{
  "d_model": 224,
  "vocab_size": 8192,
  "norm_place": "pre",
  "qk_norm": false,
  "attn_scale": 0.177,
  "parallel_block": false,
  "init_std_qkv": 0.0321,
  "init_std_o": 0.00757,
  "lr_mult_o": 1.33,
  "warmup_steps": 200,
  "decay_fraction": 0.797,
  "seq_len": 512,
  "steps": 2042
}
Each number is 128 + 32 x the weight over the matrix's rms, rounded and kept within 0 to 255. Layers, rows and columns count from 0. Numbers have three digits each.

# layer 3 attention output, 224x224, rms 0.143, rows 126-188, columns 0-223
082099104147149062101129162110128150167131126173111101142139069129140108127137138188118044083170060105129110142173171118154173121185100146109117132092126111132112099146122142074102109130129093165146205107108196109154115126093027103076109102137082111144101174124139069104132117135141158044160114105139091141083143116124127137135126123110150182143110170131146110140109077089147101139070149161085156107115102151153082161118091113138084134130149136105128133089188185179130127152161150136046201103178099156117120088124147132168186134126106171150186137135112095100207160102128105167164119124133102139152139092177137122185121072138154130082155100169113138145138134146102137114094
128109150147116133128171147145114145153100033121136124174219130112073184070097139145187143091098131106133080108141098137129047086138136102146110088100164097128131086201152152112121117105098141161117078097090134136143107070149149152118153160153066117102095199148105099145153098086175195103182105139145110125201123114139135096126084107116170137100105108140137116140111124162087127132136104129106164123159109090183177152102104086128152103146090123152097142090137089100179134078165142156182125079196104124051137123073144145183088122155153103175148096139134162142131085153125130172080150169131098088087189079144124178154209138100077211136085152050102165073139093120146157154075
132085085095129142111138085130122142149092122128138156110095148158135135125158163148136105127107090158125176161075174085124145080115140164143126111134140109154157156158112084103137114145116160200093153016068179079157124104081099122135093087148088145125124152120147162111146179095188098124157163091169120089177150165160135137083106131109167173118168121107096130115165112101128121114147089103137076120146092131181088180140156125114111135086101182106108108120062181091134150132150109137091128148132114125140157141126106141161128106196137181150166131088186160154133072163143033128139123181153139159114083044113148156081177159198106125145140092102215087176081192143102098179136
098090157116115171146060137111189105140141114140099141181131159166147113095134153123152139132100154077138120033157133125163154149122104085182161069130131162161117154103144145094116135136097102128187156164119083114120138095115145138141142136137104141155122130131137105164064118182166152178095092142082179152150144149161135129123151125102166091136079117069092146120124148159096078186122104111102146155133114101120131166163125105077093086107118091091145097120122162139161120084080144164151077145130144107147077074094118138109128101118114065167120113121142185130141174134170105139148133105130024101104118079182137132153154123146115109139149122102201073170156170088090130151090
163148150121107174135105122063195144127135119163157181118114149121100104118113146155148163116133188059129117128081108189118161136118087082165148186139190081172101172101100153131175173139172140127130119101093143153118134088135164078143117201124087133177086216157162119191120147092151136079087152149147147101091117098185068126134114146110103182142118147114149162153115124050124115137171123175137130162160091158141100088085161139115144076056078060075140090128110139107155107093135136096152054090143151142084094146130170151141145085180126160144141108153119067060136102097177104126092045136128141090097186191115172144093134109126094097073157191153098054180084087183139088111093
138136144183132091110099140145112129090189175125156125084117126157166141168069114122085159133124172118132106086138166115162161160119133072116139127166130119128129088084089121138140157102191159069150137095100154134152133129111089094158152125156090113094147134174120160109150126141105126123185110143135152103184148131090081113153108184168120124135126092146154129127122134091140092131150127172125158173116092151094117125143101117110121149119106106139131126162141178108160106120110078092073129124124145086098084138160139155093070197126177152149107092129160114138131132083162144103097124151061098160109164189129194126102137112172126147142095117131104099092117107032133128137141
155163160187100109155124127136082186147077139099160150197102124128122121147103106151107161104114080156160122095178139069143154112165113174149110107110095199092075119115135095090081105126097148112103109139143112157096132050184058142167079103139122108189145185118122114144052144120115096129179137121132105103120167120120157096098114088163139103083105098118137149135105140148206100106150152199072128087097130188079093105127119109118119073126154068139122141093177163204125150125154098133030128141145137097147134183112083103150150164133111113128176131104150069110160091140154165118095170185117168141118121169131106125207124119146165144145129123125148147126120130146116120187127
090090124098190096141138116180169075089077085135147130127107082139136147106154139088130113160115131164204106070182112091132121089124177173140139103148187158102077077108142168085146162110126103111116088148097152129115148143132214140130130117134124138147136136110132119118132142130108104148126090078139090096107089138103084149168211101100138064147100168153143189092089169082188142143116180161164125152115166205122106192092080108099169086144176126144140193156102099146183055134115192173141152104100083106106069160127148134091150117139140125114104161154105162131113141139137128085074136166111159074130096127136095098119073098136126149079090194102139150130158083129104163098047
097151098124100165098094176124117131124096134131105115109117181158082081090121131174064134084141081185113144105119114151144214188038155081198013121105118140052043166141127112100148131168160046106099093055135084132108123036151175140136151199140163111156111122142179140125136130158143153114110062080124158147094140059119095105103111159108114103160123125101117142082152156073136154161143145154128146114168172105189134145134121200096140079155138112149149112152158125114119155116129139156123193164122151184135126121105158117167063151151119086073143155151154111156194123134102130187061095110120162056159111102117078146126088190144194184113149138101135123204097059121147145113099
125066077134160133119162130127212069125123077120124138146186096100086119125134122132159127182094203133117190120098089164144043087115076144208141132138083097160118202123155123140143125059142103144116120164147102121122136127085121153148167109151166121064144111131112179175155142150092138145123136172142116148128091094136141110165127108134111110145083128110095165138130117114130125134139105126097036088145155121135173162167106142084129185088107209108120117109100141092127116146109138074129162137107108117161159139038173164090125126126163150133162170162124079116110146131141090161192105170088098113171108133137203165085130166113095107127128183157178115166109136106110102168124
141086125120114079180107138080168110128168147127128154081157123098122098128102206086135075169196122178113166202159142167084168103158110165128192142065113115186132166107168187096113111082167144139133112167120081142134111154121170145114068126139142139165171164137115083101159142116114144157168163165105103115119064121160127117121084156136102157165138119173110122115152116136139158115116124132154145114161085098162107108134106138104105143133130117125079100150170092171160155150106085086134206130131208169124101086154141206132195131073126157091120120140154084141121118145161100079121133057150124060072129175116180185100102114176102119117158098171086130161181118153072145224165
109145121154168140127097159126049129136076104135106130108111171113118140153150109151148147143105141087115143133095091148161107149138090131096224131146166119107210106132111128145089161079122117082091163192073107073151130107127178179121082128131106173104113102117103090067163115066137142140111099169133167140155106102152096066156106164111143123093161135103120147155131083166101131195133130172131119179136113116083106168092128156147105088106104135143104189151190134127125109139130143170101131146150116141135119159171157081151155105160145129131108124096140120163080168159122109109145129126115142111163147122031125091144095144132155172110092147136120128100056189136111092130155
130137092131113126149141202102096153173090157134131153158110150187131150084082154113126135106124082183098203104140075174145143119159116118148086174187124092114124201120133101118158100159102162167096095131144151116115079076176092084148099175126117105120068139110126115141096125122188185141122146130127148097141119117144118147151103077139098117101146109129135124127102151096082112114103131126115086128118182115116154145084103168159101129147128098119083065107159156106127173117170113106101176131148165132140108157135171153130164080135095141138171175138106194169127127150090104112195105162163064177113133163172127099126133132091112078130188148122111055081132148128092102181165
133150110119108103170126093059104136146149134079144144088063116114126133139089124126076088155103085145099088087137100176142142165145060076112103139167128114157143120104081145084134100131113121207134124146149161172165122099128143141139127164100178171187157126083151156140051106134170121066117078166120173103098070139161120076141106142173104097146124097125139104123115116146145099136166076137138197129113085127152089149143109146091179150114160100125141165090137114187111102126132172115139133104104133165091100160101119144153147089135088109135179107187124121158162123133160119136082112109110154214071197097118075155102132142084081194040173092124067138102109135159158076091102
144168117121105155099135143151107128145107098154166131160162163141176108166104146136128202138112125127109045086119088095120094143183110145203078121105105128162134116122130140118087128087102078120137161137132149130098120124190074098147146117068140094115114129124140126123075121116140138141167149164166153146163129132117109133091086150107182109077114115107095130148123148170152117092132130147097174115099099210118123082183147092119166168140169094146106126036078150181155048100126105085064129097189098129178112163098114074158126084144115116119083123157194141127113091129157131161100154056108094130106098116099109131126112193160121106132143141188124121134124074103163113103111
088135141132172108081170105106131090199044108191115133063101165130099134206186146119129088170129171149124129120159121130099147106111083142085094182114153128144090089083111053166113154146189151162152146114087115152162173165128159087115122149078116169081147149122142135114146125149100090087152120128138155081130106085111162082149121158095162180175179082100143127142145100097111180109125117122095095119135097095159112170060124185145084133114021119151138164116152170112145111164111129113145152149085129136157155098077160148187144104142122112167083105119135083139110147114158112121081129127176083137174130142201061147153112133127016153101109202063085122106171184106196125124150
150123081148118103104080132183142118154170126138115144092100137136114090125145127121158137076099135159190136167106160124129148157132095125199121100077179159083121141132127191133120131075097101139128154134149126142115140131157096155136128143191144083080116153181121146085108106094152185114125098105079105124160138102096096103146125132122090126163132113083092132074134117087131161089120108161085144103147065119147115101122109090101137090155128131140135176100152141170179157144150136187119147116115116120087150134112114111120135122148133141152120112120162135102117161151102124140064138138140173175138188099160158159195177099116134150104166162126112177145110116086134108119064
103095135107197143078132159059203125080130216179112167177087100113153159142170123126108110152124145118157151080120202199116171115138153134118099095141125152160100132129142075109081120148123093116123105195114118115110132149098176129139110149103084116112151089124175106114173140150162135124104156136062107092128098139169109077117094095132078189144118126114104189131119140125113140120170091089122169155111092073096121120140165152092076154135065112103181111089060110093133164130118096158159101131123140090131094112126116070112099145215124118156140138189110135139111146106134107167084122163129144094158255113113136093114123176167131083126160150095126154145134145153140110121058
106116157134120103175195104127119158114116141110120124146147120177180122125149153091145140129121160145120103138137126125168126105116189159142165131171082157096209138170171098155068148104167125096174121069099141105173128151117067044117110126118115175154144124070134048101142118101152172078140121093121111120089149149134139159116105078093094108120109116119080111128154098144170157127148186146152173214176130073138131112146118165098131191139140129120058132073130164118158180112122170083137149182111129157110128141150098123123187140171124146081216167159127166093185142047057068146071124106107131098155122101130082161117107140112098171134158070129097188131074123168169165124157
108123093127125112089090070119140155140141123140094117163104156073166110142069071097136161116135184126137149143093192131127143184136085133102074149154128115121102169130146104120135179195119137102109125108158174118139171186104112089065135115092102136057121160094154130113188116113125119163134182159177091137150132172094141154190133166131126112128132159145111119098123101180173067163152112147167114114106136166132117074127151162124130168136124216097125098127132166173124085127121143112109139105159146108112059131145079071114112159139141150154096122109125158179158108115103077090121077083171137220110134120105113122133155132129093142142094101151178093084054024100175155157164
148102108134112146156173098117138138163092117148078150130126119070156143121111149076150116119110161173144165147154116099146180148190152116186184152112127126128098071143123153173130130161151121099105160166152158110114130060115129117094163160110108148112156128055151140132092111091137100102094103195088129097129126143122190074093140117121170154101171136176126123172101134152152145178138105177096125076133145135134128116191134135093065088118130146128130220127081112123120096141056156151099129130128106139133104164108064070166133035161108100147129131122132155127107135153092152143112176143082123068109135101121166162178087140182097131089124117147081148142092167095089145092109
075118178150132122109073127126106134145106151150140127147130138136161143203191157058094095140121072156152060150174140095112049174128126159133136162082083151074128170149108127091130169198145101114176113102148155012119182202108135156108165168120069127099182058223140151123145158134100086132163140106136115106164167065116089106109153114059168111185159151136080107135086097161147127150142193088114173114095154146138123128146138144175117085175140149130158076117100090130133117132132154153126142137113127154165129110149104116094131131097132142100093176048132117156159102118131129159081145139104165154084154106121100127086132101149124174109140138129208099112117123151140124094060
121107115110092105172105147151088153181040100140111085133160121067187184100124180101150134150102170128122134141065055088144108137080113157130115118173102137163140153050146093110091186101094149137072089075071163168161091074179143138118188156149186138121185139124112133105160139113154093130131124145094180135145122142128093126107178109146110094109141082148148152121113132172127097159109084138146168141114143120149155128143142102110104089144168093110177109146088140093161111156120130166143168142161166103130104145149120109096150079139103111163089100056103130113049153087097160138135157114149140163093166145188106127177169150204087190089125231131194137112157161114114131131160
105118122132096077127110140147107157121184051131132142189156151147178148080116124169178144126117140159122107143153135058081117067069148128120107111188128133082192141062106088135165065184175159113099138104105124113156068162154113132112076172158126126129073088214138133171107141111112124199175143145106162159120113177105178136160130205127115094135103170139111120167131111104108082065083111096147138164119143096167097112117107124162136120078102074151122099127169168130113126120107155098113143188146085128174178102157132137136164077126090088159160094101177121099148071163106187069170134094080102189113107043174069083147159143147139176140188077162148122079096136157149171091152
078115174130108144150096104135068165080039123094187118114060142089187105135113113085086149131193098149162214100106105155118112160162167135169186114130120136152104122066190136110111192087126214103134122095142115116136152129147137176123086190098097148086111136138150152065101113129090097109184092110111140114089113143122148102098142190150091116091132097108120118114138105103119167148079158094132167171099119176121112126156154177128108119164104157115128093166137090149186128120136080166145060067139171161102094121123158142069125121173155164160109139106138067130149165115104136145077161138183071135142126136157107076100113073100059054145095133178172061135130125106146173109124
102088189110153134190060165150107096189140103150069114133096100138110127165094140117152098088100146088065065202098161128130136152188133087103145093082132092166211120173100197166130146119071091160122153157098142086117126117134143122160071112104182161144100085139065091126154076133135129212110161167176089105160167121176090159174148162063184128104178147143153117125126057147115144138109080135117119042096069148203130161110135060134139152121119113149144112175123130098213113151170135100140125147142148086119103080155111045166152155122164116152175097121098179111111151148085192089113147096134134130223125065103135107109098129195155104130067133080189134099129177108118130118099
113117147160164180092125124146100155116166091062134085139128126153148143183092179121124161155116141123094093162000124118158054027121108140102123106118151175105170161083135104128114162114087125079093116089073150101123124118175099165154166133076147088120154136114068156123081143029119084218168114122122116181178133207178145081096101141133074145163080166083091105076143116160152141093112158146160134174124126088137071164110133085137135114135050112119151115090138147133099116088152087156108109110145115131133131183139141104093141103200111116146090093119169095090164188156144121068090143118105109101143128097118156164195122154107147121211095162152127099161099121120103119208135
073096139106150111096064187130102087110138189123149155109133176121126150149110094111152113106128135101109092080168119193087130132097129131169120155152100185134120189052136161056133134145143149071176141119094174097119132184172099099173142120112155149093091095142171147154170128083134154124162093127143121100123092139146106135129124185091096079150126144073119160052159178108180187126084162127134171147108134156201086165151136089007166080080131129160174131107143099157160124131199178180145130064141120125142098113134154099131125150125134121137085156138120102128095151189116118084155110073127153168094119149128105146132130120092164177098128083114110183173112118160044092128190
123152141149083107155149134150136123110104161103093119128087172103159137124130126136133140126157176095098163157112190131161146114187114100117060166161093140094211122144134163139081145090206138063026090169178129093133094120169055142081167127131183096162152101121117136128154146161127145148126181143116181136103132132142095118130138128142088125153114119151105118139112100108093116119106111129195105065141055103138130120109120162132187121125117130152096139098164102185140130174090129128176138097122176151103122124142105154126111183194131186114110108155145063147083099103134142129098081115153143147141177178149099167083119068043139121066144131155102126144191119220106103140161
113173136098092121101114080134140143122117135144113104130079156125152106118217142149103135154132145122169128142144126154139141138126083098140125145094131064146119125125116116109089059067109112143151089155148091145098159143145130134132112149109208126153095152125117162087110152168109090176079126152132157091096096074120085106157131102134119171151139165098124140135138158147173112145172180116085129117150106161166091125062126139110137141090167168116131100163139049075109123127105102071100136128123153193145190072153158144149178102104122157104112147125099113167133128141189117142118022211182150149159116037157124148125158143151157124086235177129148147076108195125026150176105
163082109122146139118142077074169122106117106142155132140121142095111133111123084136109126137149130133131119164128079091139141106067124124148132118102135090130163120119139063205212160131143073053091107103145123069137132127089124176136126097115175137146078128103088114154140155151142127163170103137140100112121136146112142151139101138122165110087101211103085116107092102141136109108149140149163119109109176156119159150172122200108150130169142135127104179151132167104085110139107140087116121089133135188119136148156118146123161167128113119200070142160141109163123100086147148153125138106097092168159085123139104108142058127122069090130102137173113133100078167119167119098086
173084130111125083158150114121190146184173108090079150176067147204162082095132176129144151123153147117061163118094098142100079093159070080137144166136171143128118106138133130144097115122129089124148133132106095160058113152116097114104057056135142123169145149111162132130117107118118024123093108138121126182090158109122123110133134148134139133098086103086116148136126121132096132152149138128142114137182108135147118085152114157151191161062098116141126101122134141138085187130131134143167121138143158118182075135131122142140128163121083120132122106101121155142116137153095168144179121201106086100124176214106181158182106135011140118084154051090160143088072103143046115081136
122119104125203073116095159146140116098114118131109168098094149093098117134116127170153109096115116072155157116132134139056102064173175116207139163065138149172147170119115156192131182172146181096148124159158197063153185113108108163125110150098149135125122155157180166177152082120136147192148175174127125109148172061151155082117158112105137125097136131129114154157142037102106124102154159104099112069121126101150085159088091131090097114084129111135123135098129134184180161112136089129106100118132115167101148166140128076086123155132161133119100152150100109061126104084124120103114184141124116107086122115135160116185144176158083110136161158083108150090133135140062167130139
128165120143145123173124103183134169124125164170128125125103121159120137149100116122148125140117130082048103077132171095114097136150170080173068172174083120124140167120142137130148159126114124145167175123156098143145138128145126089122098129109147164206141163140156195169204072120106117124089119163152129143127132143163134093124160120108151111106138124100114112109144115123112143174130143104163107104109130123116104140085159086110130118140127123117098168116048127086097136106102128119144140143101159083179145141151142122200153107092107142110108111110119131109128136147123129140104161035106145065102110072090095133087150121159187167150119107146115110129093142220130106084127
144022107125133124146127139196167127129168129100074069133141095129079104086151115134102084143139128113138129130170141136152138071160061116153156097126132132145171092125154076152080096151122151107169146107163136129150134130109130138112088081151153087127158095174159115137180112151125083218142142101100125144154126146095145106133116095138153140127139113089130098113098123127140082160100164161150145172066121134142145118115125140163113100117162162092103102189136145171137098144120108125172100102114126113078167103125128158131131066118168134131153168123123151101117155130159160105088122183099105123142160046139085114153109131168137111146072075135166077143097129119157066139120
117079148115129130179122121138121163118133073093132157160164143151160085096126120195148152124137175119143149121171199068134095068031170149198205106154083156098030106104105107098183219061178131117113144127122114074164037123120168186043121116140140092127113134096165115132141091136132092127132150123129131100107131133095097149089133160102141139121115142145151151194130111131026127139156141083135135105082151111190190186085116113111133111144134155181123115152130085167132193145178074097131141085186165149123143128090137112148145101093097173100139165158115141170184070121169112133083168133150158136072118123050156152154119110114103125097158146106118132069106122139113101085112
068157186144127140151094146130085188068137172109125143160144134131132155182088074137116160134127149121164146127172075114142106133162110148149113147083120129142114072148131089068080131182131138158155101096105131198145136153171156096144086107140175114094193176184166170179125082095124159147125137045133137094074145116122164072155100206124101099117115113096094061098157159166128159122120096157134132156063177124093128168132154100096183141132173168088110152139064095177115147107070108165066130155124138110177167099098104127123089103093136088164074128121083105096148169136124103125082142161163162140100128111081119177229132112075079121111105157118067154177165058127109122155150
123154135155094152114150115153137128150153153120094097127123084098155154144134109215101162147137144120106156101170073064151124144107142109104088119121065196120095145134178149117101171094209071129149155135122151095143147105162068146135137128114157163082107154064134168156120115115077125144116062094091199079126165104098108109092197146127113115193091165140111119124108113107118154061134096168139184154151165130122095118161142073128173145097136142155161132123126165107132117154128137137161079043145149170118092185091127098104099106122172139135153113162119088092154209154162140136164080132140100095095062095112124129126141085091158110114164095165139137145133159181032148131131
110170122044084134127093094072154048108127096131078134145176110048165159069167106130143103098181216152110110127135139106109121134179100107120165167096122108141169125112175126139137157126178078109071155158148128101112162133074172055115135148135146146161110130113166114140083063119126090056102144134132103143168108128117117163172163113142101135120119128126129120155115148163132152205165120150150158150159122161149177109149186142143079102138190141129149117119128117119163072142128104158139050101080144097175171109186118143161076130149173063076146118100118073114125132112155110091122146170164122071148092182087180145123109118107175099109116135072091134171179171137116082136116
105118066103174117150147086138149130077157108106090164129096090079174094106188141133097134132149117090119125118122042175162155096075136155133117160077170149130080142144138107121111139134111153098144160110098159138126125115108088130119108159128153114186126146112179135118147116099127080049107118145158097158118080115118093145174072109169110131146140189108149152111134130150114136179135205113139089102082143120134139196168115095132111131126074120116186131119143089111144206110159137128097168204200035107168108143172143107139196156066096161103093160104114130121122094124165128150079171148138091106125149112142089141122149145124120134073112081076131058118168200140115120135092
148173111133101118082111126161071160083097126080130149123118122171110107127096151131132109131170124118096044110053246085139175135111165131095142113148171142179069105106123164128102107149061162155142140144135092111168117132197072132110150087094157124112095136120121137161152071137144176073174069159124128161112123107142117164106147124151134089132129098118103180167131140121122129115168131118133158147118128200168117109111142126118135177145135121151140088099116123091168118128133144132161112097124166114137125090140126132089137137113028135113083150232118096113132210124075090112111181144173147114157131081106147141092094161127121139124097157126136181116141161121176059147079
133166167106108146118148116121134120148141150143166070118141151119082128142142117082159135144144153136138174151097099073083132155166178144110120112104112155176159120159128122116177149134140061123135107097145100151152185115155151096119123186045144127082116130130089116114123154108070084109127134167098134179167131131102148131128132118129123143130144065114088149106143155127144139134182120113089187095088149180117142108150073170137082103123097062123116155109124094128164130140119114152101123122137147133135105128109115144125138136161140138139120131100103107130106083167120161129122216107117179076082206151162160057213198107117120132137191205128189101075174187119068131108097
174154150092113176116118135149149076116140131170143152179138103094142114186136088111135114095169105075089175194100140163177111157115147106099144095102116178153088108187081084188042159151129113124117129150119080159127087155120177116131183123149126111116144156122176111158120121168175164126115116085149115149149098146134095170142115166142128172147159152160176112111165106163092135157152097106167103072189060136092038129086157100076101134089147117139139148143115127178137157130154137140150106140141122133102090167090172115115151124129140129079104115059107114118096109072101074123149157064131171069117132169143112107136096143181165086086136067124074126168089188141129138098184
127063076129148120174140102124176114164147121109102207140123082135101110155151152035092110090098149127094087167126139137091120141120145136014140114116122086151125125148102137134114119159095082101128175106067221121131131131123151134141182165079096123114177142178148090117117189179108164190110102154149077091117109167042155117128143105163155175088148126094185169181102111171128158141127129144168149167119140142113164141168142119126097169131108123135114100073067108124113157116155126107163165169162087131084134159082128175089105091102149163166127100095075150165112166128136111079125027160158152141168141131084112167106066152163126046077117166137102121104101142106105168151120
108158109105138140087151145121133100129101165146045087165133123100158136128167178104128073122169133095179177134105037144121188167087100109121111151173164112120159114106158100110145087129147144151185105149092115164173141092082168102137127149128092094092153112107130086101104180138137101130110191141094147167088109143108179173165079130133099139073162087141155131167122154132118173139134124037225132116115192155131127159112168139149152128130161158166105140144104126096141121134129194152123054163107110126068123160125098111171098100173150120116117104113091173149105133156166090107091194059107121074109091098146136131104180140105119117168105139112067143096124137132134062131115
090135150122127158135118149177120163083108139100166135128128161129108098134138124116131164138102082122096080158088167110117091141092115203123122139145084159067108166174133101107052064121163127136092118178111132113193141102131107131097130147150138093124184199149113154157209078173140113158162104164156125067107164174137130143146107177072143107195125131084154148116140153194152102092141172167122186147190081133101140153184106079077189121168149140146113095089123075121135072155136149133177093049117122105131088103127087113125162141115112110125088092125124130162108162125133131109109141144118125102173100097135123128131146122144094075140134136149174180061168088037124133163134
094074227061162097065165155235141141089144081000140230170080114156206162136105177180148165115000014156016039115070255105100013065105187195041158128058140084127113122041090160180076068078160132088167134167095058126166048098200098057084162189077092192158136048167200136101111162243120126163150053184140125161211188206163038148158151181098125175136065128114127096182207104221129167155159163195198186132101135081092137097124129122164152031136078142178190087140061096117111137085174255194202119144187095112027050156093099106170097152139201158139119169135151081054190169074173119114081090111123078120126213086124135076114181144139096183157141103142091174039166189128190078214092
132092126141132127124164192191095144163161129128115110207135176164135141080124162108144131126171100149118163152150185184054117144102097089197106121171104100059120119075067130117104126132126120128142096086106094158111084146148169122167136094137128080130103153132058132102106196130149124139099106152152122105063101160089123115148139143160149190182172117140059121147143124089139091130080184193149127130145161114111121145130147137099158118160094129184124137169138134120150140164128102074120154098084153108158132138098106118120124109156047121110125108154213196169165116149125111144175085149127136135130188153152155144102084106118118107117150088209137061116138107117169069123143
159122059145082165168161125114201091099119105103126119113166107127088080076147156100147177131167064104089161164100144125150222166156112138146177117126142152113163126160074157112133073178074148087199150135129149131137083093152077141137134085170070111150087084164148136111114108079146120133125086180085070086112112157158094127148104105097123159157090127143120135136078088181178138108153141132134116147129068082116094100134138107127161133088135150143098139106198177118120126090150078159095178142147109157124146149086153132190126138103140160118155121127158142055146065207074114102148156091115187110047150115139091118145164144143091120084183119172148137135180173174132165163145
130068139098170141057079158167140154045195152100174147177083143189144093131110172132090097138084114123083085100159116123135123098092097113065146089113094170118101158077158096084143155076132096165126109129132119122166174101114131147099164196183193162168092119128097118131099117191092141081154141087134132109137128063088103117136170130087117116161114110159167170091178127096160165143134103203169156042089093144158151194170143171172111185078106111181093093133113104154136051109119152143111163075176119158127141109178140200113198171151111147161088158124117107135130129121163159142112109101164179231163128135122065051101082111135063137156046193142161162131064082076071167185197
121137128136102097165161104106162088065091112120096132088105095134104136109143092152123124123181111109121105107137122109151086126124144135092102125118099078096105118176192147141092145086119144117120161127102199140118160189118135134136158092163211148163146120159076101140142120088130107149095109106155096121124175100098132143186153098148187104150150126123094151118093138124141155114126170192166150224097125137095129102139139149120114118078184121117131098104079084136091140133163072162135177123158174114159073143149080148057160084162082086146132193103143162102121129151124116129144160049125145112100116255173090132057176118157106131175095188116167156134167125136140089123127
092144133167121220215106106123093161119091099114139070166185114117152108106145088201175115072131145159139202088066063139150030101139153156157141100132129119115146137176126093178104136077123154098122049108159106093157112144109110122078136145204158142112119151100107090129143134118123141119127116183156178164117127161154219149149148155173108167102091136141138119139097125189115105119134121138149093094152185116129169095149146146160105117116132152106087158127144163076122104110146127144123161138112100079133102089139105089111112135123123126184153128107094140137108060129188168154094135081127114137104129134162164225145176139138169158134085146121141110212114126155172168128135
147069158092165153140159125121189099122148183139117118106130093093103163121112143126090152190127149116077120087070148126093159149106121157121055122120112087081136132115171175084157153138098125151151137158085099071142116151162136116120137174107108153118213139080143131109166119068135054084103108123103118186104084124109057172119144120108128107085140130120095131107151108108199132192169147110191114163146096115160105130109159138123131146160127137164126128050047100121115150086117166087089093190139089164085123154118113048076107141125142139146123119103152142103134102120146144095155141144078139133155175158131143169176085119046075120142115109127161112195153130127137170072044
142089218138146091098091147108116171149161084120173165156203100130105128175096155098162143146088098150080141137219149149099092125113161085092108104087134094147131142143108045169139095113107129104130112154145096102172135145104162123144125112086138152117140116119098136161130087128151192094148128155105086172104134083166160090046132124133128104143095085058125085163192087173110059101144115183117156109106145103153102152109185126124101156138068133138166151183170109132136195128100130135121164087094177221128158133183138137127187128172159112113096173110158086152131104085130168168128127075113105129113076085151098132159182091158134122160114178123155160167121187135098111081148
141134093127136099149105123121103176104168073116109128141127104123176122123099142141161121113116068043103141129062146151159125194074087077147144103145119156177155085115097147069139136096114069098138184101162070098115162157097150148160100144163105186153076100137168114063162071125076144113208148103103137175196154108094088144147127155113139080158107139124135124143181142183067105152099118117146149118150138126164155161180158097154104167149084179142082109087073115112127159123141154090181122139119181139166067126125088142105133102133192075081130084109142235156092130169175110162149129103103163107066076178160150064126195093186123078128135125171164077086148143132122176063200
151093163096093183120155098129100041117090106086113110153118086152073149130146122128123167177116114152150102093119094155099120120105100155096129109148135153133108090111156121162129088102160106147175111096182088130075150126158161084167180176153134100062144117173142139142115139166122150092105116102150173143141106097108086160167047151119148139140164101112172116121110131089093088118120114127138180103088138168114123090133156128144097129143154125136124099126114122153119130110105127151127138107116170158066186187191114145206151170114084131131119131136134073085142133150125059140162129099128122125133158090122190068165124191179148125136135109224170159162127066125114153113165
162131172143155102097103091119068119140121145114140156152134095139083143170181123139086146137111105081140125121127104124146140116103125080173106151100126131138110103124122146130111131146156101131104091158079160155119139135146131056101125119129124127046176166061117167112115140107127104144136175114113133141149171147108137159162125127166111139130146166119197123076124141146099166089151131145103126184129130088153135161112154151051126112095138120120119129144133131110093120130115094154128145098180170150190098065118135116176109105105127156143101113149101128131121155177141134134134125097122111125068182098184139082119104178159161110084214173166058118098139113126136160107130
157107110147069113176124061088200169155136109106104123154162143116140072171142141091102102096173114124101191068148143138099147209165142109173115211205119181081182186129061142116158141196148088091170160093019110152130147145089124146072144085137133080181099141099138100147157108098125129181130096141136167098119123171110129105103203143192157074125101126156134126126111121119165105132182165175137125167165119092127129112086114136114151046124135078130086054132144147138127100134165128116118146107162129102123145132090153096134112110152120183089161160146162181140105140186133100075108068128129137141089162081150137121178125097129101131141083100062175073090101134119148109156118
111091158111132191122101145103174167128114146177104177176115106162123106071088181090117134171185124131173078096133083149092156121104159082135108171107136095109104092156145175106159141172080088157117106213126154116083146161131146122108167105169122132170097111152105140154147104179124134098090145070120110076093113111079115141155083109162117137114197134171170116176103132112132111113159153087107155161089149118106177088154130090106075150128111123095152170122133137140150109116147133122131103135112084156184140028133129097133077109086138131157169060132114117091069137122125152104128143159090141145174110124139124081136163134122107120168109135189038138065163158159119164159126
201104127170098075132085162119112174111124121124088047159144081086099111137066069071090130192067181145151153096178102163149097118174116166133176142153125109143108097165120133180171142136159110090145124144056131135085156115119128123153088195109149103170159201117118197109069140160149105179085130121065177152125156118176126121128069122092150114121080145127158148090169155108130132075141103103115099156198128098114137098145162092151108158122138144097124072114153233174148112116200107123129114105155074156159090176173093122175105069108146115129120097147073068013094144095154086113159126153084114071137184155156110182117146138172118148142143133135149130197171096152168121147131
138130093122059150129102108141132108122099111152129116179193155042083131108078067067104160107148124092155204148039089109116138120138125105123090091112112138094162096142155155136133174163150136109146070105205175128150183125126154163096158170196153112128139117158133149159120147091053157129142157123132140149135116146095067106084135184093143123115100112153169078119148166150132150087133057133152141138109097155140138161120125206076130192110138122147159122118165082117190128129152133137172133116142117123137174152145105163090162137158152098079107113143123069165114090079101140115174140132143124103128068090084109144164132082180108149152090111145045118109074098129140178084195
074118161141125131086121132083163116133078167131128078123164099144178151150113160134125088129128139021095108108107052096102098159117112087138100153104186123105091133146127119132139162154065072139092098139159130100156078103095156098149126096183113094176146119098122109169129106180126162144142145131114121109141062162145092123117143115097111179150166130110115113129161137159141167168169150204110162130113149149143174127201187137157149097127116105177150152106086101118113094087150191110159206127174128117152130152145143065143108145147160108134152178162102137120117131080141109102099084143153085058180170060146142136069129090171066125162065105117100143138149109193159081155072
133105077165180088136169118103141083104162151144099123111075107140087087122138150103077125068090112125138141070150126146078151135142093079133162127102168043142108141136068168127111110128078106192164124045070075171061141143099146121208151211129113096136117116147125164059088101123143153169136093105153139122116115136112113126132120129160155142124125137194138116175147154087119130123134128167164121186104122197117184081098147114173076127120166115129130083109072122166128155109105128046104127157111136081119121096151115142092111072113110129167141164159100150137069145143079186146154073120107144180159050125124182190096139125155115183067148093046055236094085164188048175099215